Each number is 128 + 32 x the weight over its row's rms, rounded and kept within 0 to 255. Layers, rows and columns count from 0. The size above them is the row's rms in percent of the matrix's.

# layer 6 MLP gate, 2368x896, rms 0.0691, rows 1874-1878, columns 0-223
size [102  98 103 104  91]
[[128 126 169 150 138 138 165 141 107 138 139 130 154 100 138  64 137 145 150 171 119 113 173 108  71 147 122 153 111 167 158 133 138 173 109 139 156 121 162 115 108 133 146 140 107 131  78 159 206 113 152 144 140 181 236 165 118 125  94  88 139 142 105 115 129 114 131  93 108 106 160 148 124 123 139 159  95 117 171  70 142 119 146  94  92  92 154 162 131  39 151 215 128  70  78  79 124  67 119 124 109  97 160 138 112 122 147 187 143 132 133 147 103 169 137 108 148 161 151 171 117 106 125 150 190  85 153  78 156 166 112 147 152 131  66  94 112 118 118  95 140 107 121  76 145 124 194 123  85 189 147 164 141 122 125  90  95 104 144 161 149 106 109 147 102  84 128 113 116 174  94 125 156 114 136 153 146  90 138 196 155 123 131 114  93 128 111 102 137 107 136 190 145 125 154 170 115 138 135  65  83 136 196 161 142 132 163 153 160 134 108 109 153 172 131 125 106  58 101 138 106 132 159 107]
 [ 96 137 141 164  93  93  98 157 148 118 171 127 192 178 103 118 126 141 118 228 143  88 185 117 150 151  91 113  86  88 148 183 145 117 140 140  80  58 136  98 168 145  88 132 138 132  90 127 120 135 134 111 110 100 164 118 157 138 134  99 206  91 134 185  79  81 106  61 130 207 128  86  78 118 171  81  84 111 166 116  76 156 143 112 131 183 131 167  89 102 124 104 152 110 169 188 122 149 131 148 158 113 119 132 135 153 200 171 163 187 147 146 156 139 154 121  75 192 173 140 154 113 111  84 133 105  59 112  98 155  72 131 141 106 112 134 161 130  74  81 141  74 113  83 146 151 164 222 145 124  90 123 132  68 109  91 131 123 184 147 169  97 149 128 158  38 157  75 190 124 118 139  83  92 141 106 124  99 117 119 154 115 189  84 115 145 147 123 131 161 131 143 119 116  99 133 115 100 121 138 121  74 158 160 105 182 123 169 118 140  98 171 102 183 132  79 137  56 103  75 159 171 146 150]
 [ 99  95  98  71 116 133 144  90 110  92 135 170 127  89 195  39 198 191 132 119 119 138 129  74 198 163 153  83 112 126 111 100 177 175 114 148 132 154 141 125  79 100 132 164 138 149 112  59  89 184  81 140 143 178  81 107 121  80 109  77 162  73 121 138 138 132 127  94 173 116 129 102 134  77 150 154 185 206 130 120 123 142  93 186 142  78 178  78  77 106 134 127  78 110 208  98 180 102 142 181 160 145 102 138 150 139 121 144 130 116 100 155  98 138 137 139 127 123 146 109 149  93 119 154 124 147 142 142 123 179 124 150 158 112 120 158 167 124 148 138  89  92 149 146 173 106 175 106 109 160 159 122 188 103 164 173 129 161 157 130  94  90 133 124 117  64 141 126 116 148 159 130 112 136 144 158 147 130 110  82 124 157  88  91 195 139  98 139  97 129 132 103 109 108 138 129  85 160 112 164 135 129 139 189  95 101 113 151 113 141  87 101  91 157 140 156 145 104 106 112 125 125 107  86]
 [134 139 118  90 138 192 143 138 159 123 127 156 152 131 121 142 154 108 113  69 120 135 145 131 186 137 139 110 163  88 148 152 106 134 150 176 145 143 111 126 132 127 148 100 132  97 115 105 128 127 130 108 121 118 159 146 157 148 102 121 174 138 119 122  57  97  76  51 140  85 109 177 144 120 111 151 115 120 126  81 163 138  65  98 141 168  86 118 106 115 144  31 174 139 160  76 135 153 120 123 120 144 156 124 162 108 126  97 110 154 186 123 166 127 215  74 113  96 130 147  79 116  90 119 136  63 119 129 123  90 128 130 155 126  71 201 109 210 122 148 131 165 131 127 135 136 140 108 130 104 125  73 145  84 142 114 129 136 117 140 118  87 154 157 186 194  83 161 145 226 163 115 116 167 170 100 148 185 130 194 185  95  93 114 145 117 179 114 156 107 156  83 125 107 134 147  88  83 142 114  97 135 180 181  76 159 141  91 165  92 105  71 149 160 191 103 164 160 127 177 138 110  78 154]
 [131 129  95 195 138 141 160 133 140 130 163 123 113 180 132 145 133 128  83 143  80 120  99 120 139 145 154 121 128  94 139 119 124 132 104 105 146 121 178 109 113 151  96  93 171 157 181 101 129 121 170  87 154 173  79 138 114 129 142 131 151 112 110  98 190 119  83  96 166 136 140 142 122  97  99 137 118 115 130 117 106 112 135 125 125 124  98 139  90  77 128 102  99 150 205 154 126 151 160 101  92  52  81 113 130 136 149 139 135 142  88 170 142  61 133 190 108  21  74 162 146  97 110 110 100 132 150  89  97 126 223 177 159 193 113 111 146 202 119  92 133 110 126 112  76 115 162 126 109 153 124 147  89 106  56  93 128 126  84  80 128 153 144 103 169 106 125 153  83 125 126 158 107 132 146 111 140 140  84  71 153 114 131 139  88 122 119 172 113  72 169  99 148 123 131  89 107 100 141 132 151 133 153 128 114 144 135 193 148 146 125  84 154 114 162 115 119 106 136  68 133 127 117 158]]
# layer 6 MLP up, 2368x896, rms 0.0668, rows 1874-1878, columns 0-223
size [ 99 100 101  94  96]
[[139 140 120 105 158 108 158 135 147 154 156 137 102 142 134  85 198 179 108 169 148  92  92  77  65 104  92 162  93  92 116 158 126  89 134 132 100 154  92 117 181 154 122 130 152 114 124 137 133 115 132 165 111 139 180 134 181 112 146 152 117 151 188 101 137 115 107 103  67 172 115 152 159 175 121 133 152 168 167 146 147 123 127  58 150 113  98 183 120 130 126 145 183 102 156 188 107 134  91 156 147 161 166 114 111 127 161 152 162 128 157 137 147 145  92  84 169 159 109 104 195 119  27 176 106 112 103 142  73 120 136 133 184 108  93 123 133 127 141 129 119 134 144  98 155 117 125 140 107 114 100 214 118 149 132 134 112 155 161 114 112 167 138 168 162 152 183 141 129 172 135  75 144 139 145 163 133 154 158 140 141 221 165 107 133 166 121  91 160  93 187 105 156 135 155 141  91 106 145  76  71 112 198 102 148 108 158 130 143 111 160 121 160 113  99  64 128  75 105 145  97  48 143 165]
 [129 182 131 155  87 164  73 172  98 122 164  76 161 128 106 145 181  86  67 156 127  87 141 153 119 101  87 180 104 123 154 119 105 179 123 139 126 120 112 121 114 108 128 143 107 146 176 106 127 125 124 113 177 135 141 155 165 121 137 143 174  55 184 102 103 120 125 160 140 131  84 127 108  63 148  79 108 104  98 166 142 116  96 170 124 156 168 142 147 106 164 195  82 139 164 101  45 140 147 121 130  79  94  57 144 104 122 113 104 126  96 150 157 129 168  55 112 110 143 134 187 196 115 160 189 104 106  83  82 163  93 137  93 140 110 167 163  51 137 145 136  66 144 186 107 103 135 164 127  95 116 124 133  90 166  38 158 162 150  88 115 117 166 140 173  89 100  99 234 108 103  97 131 113 137 132  99 151 122 135 172 112 110 114 122  96 120 139 147 114 144 160 106 112 145 137  58 135  62  64 114 182  66  81  90 149 128 128 144  99 156 137 104  97 153 101 125  80  68  86 129 127 145 126]
 [ 82 123 101 129 155  77 107 126 143  97 218 106 109 152 135  91 102 108 105 139 176 139 136 124 136 155 141 128 144 162 105  60  98 167 116  81 101 107  59 123 208 119 183  38  97 162 118 111 175 129 145 164 131  99  81 125 128 158 108 109  86 139 155 130 153 109 144 107 139 102 132  94  81 137  74  91 181 210 152  89 129 138 136 118  99  78 146 146 119  58  89 106 131 154 156 141 138 103 170 119 155  59 135 133 117 129  97 170 155 118 104 170 122 110 148  65 108 124  53 116 118 125  98 134  84  82  65 143 102  82 161  90 166 134 191 160 164 105 149 118 120 112 145 160 144  87 150  96 105 119  95 167 114 180 104 122 156 131 126  78 115 145  98 194  99  99 122 119 101 125 164 105 134 119 187  77 124 100 133 144 105 166 110 132 167 116 163  94 100 108 137  62 141 105 151 132 120 112 113 170 127  85 164 173 149 116 148 100  90 121  66  96 141  93 149  92 115 132 150 148 129 118 106  78]
 [155 145 134 146  79 118 107 136  59 152 104  79  89 112 197 100 211 126 122 148 170 134 127 103 119 132  91 118 100 171 127  91 146  86  65  77  98 143 129 162 150  95 203 138 117 154 173 121 127 121 140 150 147  84 159 167 112 126  93 157 248 144  91  82  73 125 112 134 145 133 134 182  86  92 165 140 112 167 157 132 122 156 151 133 147 173 148 152 115 166 150 136 166 105  76 140 105 136 114 107  83 113  97  96 140 101 175  61 171 134 146  82 119 160 108 193 187 127 111  75 128 138  81  79 134 100 121 147 121 102 169  75  90 151  82 146 181 114 182 101  93 132 201 109 136 134 103  97 169  86 134  92 111 103 117  85 154 119 140  83 101  94  88 164 160 158  50 215 155 115 124  72 174 136 159  66  81 156 132 104 148 120 152 139 121 122 205 144  92 143 102 168 151 114 128 125 155 110 100 148 102 127  91 175 146 117  34 120  76  76 105 115 132  75 164 140 121 125 158 118 126 132 126 135]
 [143 155 174  87 139  68  98 120  68 156 177 130 171 131 163  63 157  86 119 163  86  99 133 124 124 148 114 127 147 136 163 151  98 115 108 119 138 160 147 125 147 130  92 152 100 114 191 102 114 104 183  85 127 226 100 146  48 109 143  91 169 145 192 138 127 104 106  99 123 138 137 114 103 121 110 133 118 147  59 128 146 161  85 118 112 116  83 121 102  83  92 100 118 113 162 138 127 159 152 107 148 130  90 107 162 151 103  88  77 152 151 130  89 105 162 131 175 122  59 119 155 138  89  73 142 184 113  97 125  84 156 127 177 170 143 133 123 150 146 124 114 139  89 126 182 114 164 141 190 134 131 130 129 112 119  91 166  33  93 115 136 112 109  95 175 123 103  63 130  83 127 119 134 138 100 196 128 155  95  89 157 121 124  55 140 132 168 133  99  81 170 107 127  69  78 100 151 136 153 100  81 123 139 198 148 116 170 132 171 144 129 117 164  83 125 178 119 131 122 148 104 125 149 139]]
# layer 6 MLP down (transposed), 2368x896, rms 0.0609, rows 1874-1877, columns 0-223
size [102  98 102  98]
[[147 145 153  79 222 133 106 165  85  98  97 110 117 172 110 119 188 117 111 111 120 118 151  79  65 121 101  97 137 103 136 127 160 155 167 129  81 147 121 167 110 139 120 151  83 186  71 156 220 120 160 117 140 125 129 121 132 122  87  97 130 139 130  97 135 130 160 177 111 117  38 148 106 122 185 118  92 109 150  29 184  85 130 126 189 132 145 154  94  55 103  92 152 167 132  96 153 115 167 130 162 124 105 141  69  94 135 168  90 122 170 197 116  76 102 114 179 136 115 138 156 118 141  64  96 114 152 174 118 172 134  85 168 129 193  89  80 134 119 161 166 157 156 102 132 179 154 100 182  87  93  99 151 176 165  71  97  74 135 112 137 113  98  83 172 153 103 161 132 149 172 103 153 151 119 160  57 104 109 122 138 136 105  62 114 128 187  79 156 126 124  92 118  79 105 107 161 140 161  96  69 161  83  91 156 135 123 153 166  75 116 104 175  90 120 105 136 132 117 154 134 109  84 158]
 [194 127  98  83 144 125 151 157 114 112 118 104 137 132 122 182 114 121  48  97  88 116 152 135 161 107 112 140  53 161 182 146 102  92 138 105  86 178 170 133 133  38 151  94 113  94  83 116 167 160 154 143  89  89 111  60 125  80 152  82 103  84 115 109 153 158 127 129 143 163 156 166 130 158 119 142 167 128 169 186  79 135 145 113 129  96 106 151 174 174  83  91 106 158 108 124 128 152 101  94 122 168 133  86 161 167 109  81 125 113 156 140 107  80 112  72 105  60  31 107 164 173 103 135 126 132 157 122 127 145 109 124  91 162 166 178 149 111 166  87 176 147 184 112  79 121 140 153 161 127 121 133 101  82 127 148  83 112 104 154 172 129 118 131 119 146 127 107 193 123 127 113 208 128 109 145 116  72  93  90 108 145 135  72 105 105 165 118 129 120 117 147 172  88 133 124 167 101 129 118 140  99 159 120  79 107 120 116 150 125 157  58  78 126 128  94  79 123  85 203 143 147 140 135]
 [161 122  82  92 186 131 107 131  88 142 168 130 106 132 174 161  99 167 189 106 122 142 215 105 109 157 182 176 109 123  67  90 117 142 127 139 113 171 131 154 255 159 134 100 105 137 169  98 159 126 134  94 136 129 181 105 156 104 123 136  97 178 111 159 152 125 172 135 129 184 168 148  91  97 155 110 121 143  75 114 134 101 133 102 165 140 111 113 175  93 105 139 156 123 131 121  93 122  82 160 158 102  87 133 115 118 189 132 156 100 149 112  69 144  75 118 148  81 132 114 150 162  62  98 117 180 147 156 124 164 109  84 137 141 131 178 165 100 141 144  96 184 105 144  54 146 112  88 104 161 106 113  75 172 123 154 158 145 137 171 120 176 100  97 137 199 144 141 114 173 116  52  97 138 113 154 108 107 108 122 122 104 115 181 183 146 152 177 144 122 130 106 150 101  96 179 119  98 111 105 111 111 150 142 120  96 168 107 140  95 175 165  61 140 152  95 138 112  95 112 165 139  89 109]
 [168 120 118 164 122 102 150 153 113 148 134  90  96 130  94 127 139 109 159 114 172 141 135 181  88 172  44 132 139  88 124  91  66 145 145 154 130 121 162  57 152 120  78 107 100 141 121 170 120 128 110 168 129 122  98 155 152 121 153 120 145 119 117 128 178  95 122 121 103 116 137 167 132 167 121 117 108 120  81  85 114 160 115 107 138 191 161 169 192  82 132 205 164 193 134  85  69 117 178 125 131 119 147 153 106  55 113 104 137 124 169 182 130 115  62  97 142  66 143 119 158 116 131 171 180 121  71 119 135 119 163  64 144 197 166 139 155  97 135  86 110  97 174 218 126 161 118 155 152 155  65 115 169 139  52 125 109 151  83  96 154 111 162 103  63 133 133 107 145 101 137 149 145  81 118 118 188 151  80 112 181 117 166 109 136 189 124 139  63 121 124 166 135 164 127  68 158  26 104 126 125 134 117 121 147 102  89 117 145  92 115 121 160 120 182 184 144 136 112 188 159 155 156 187]]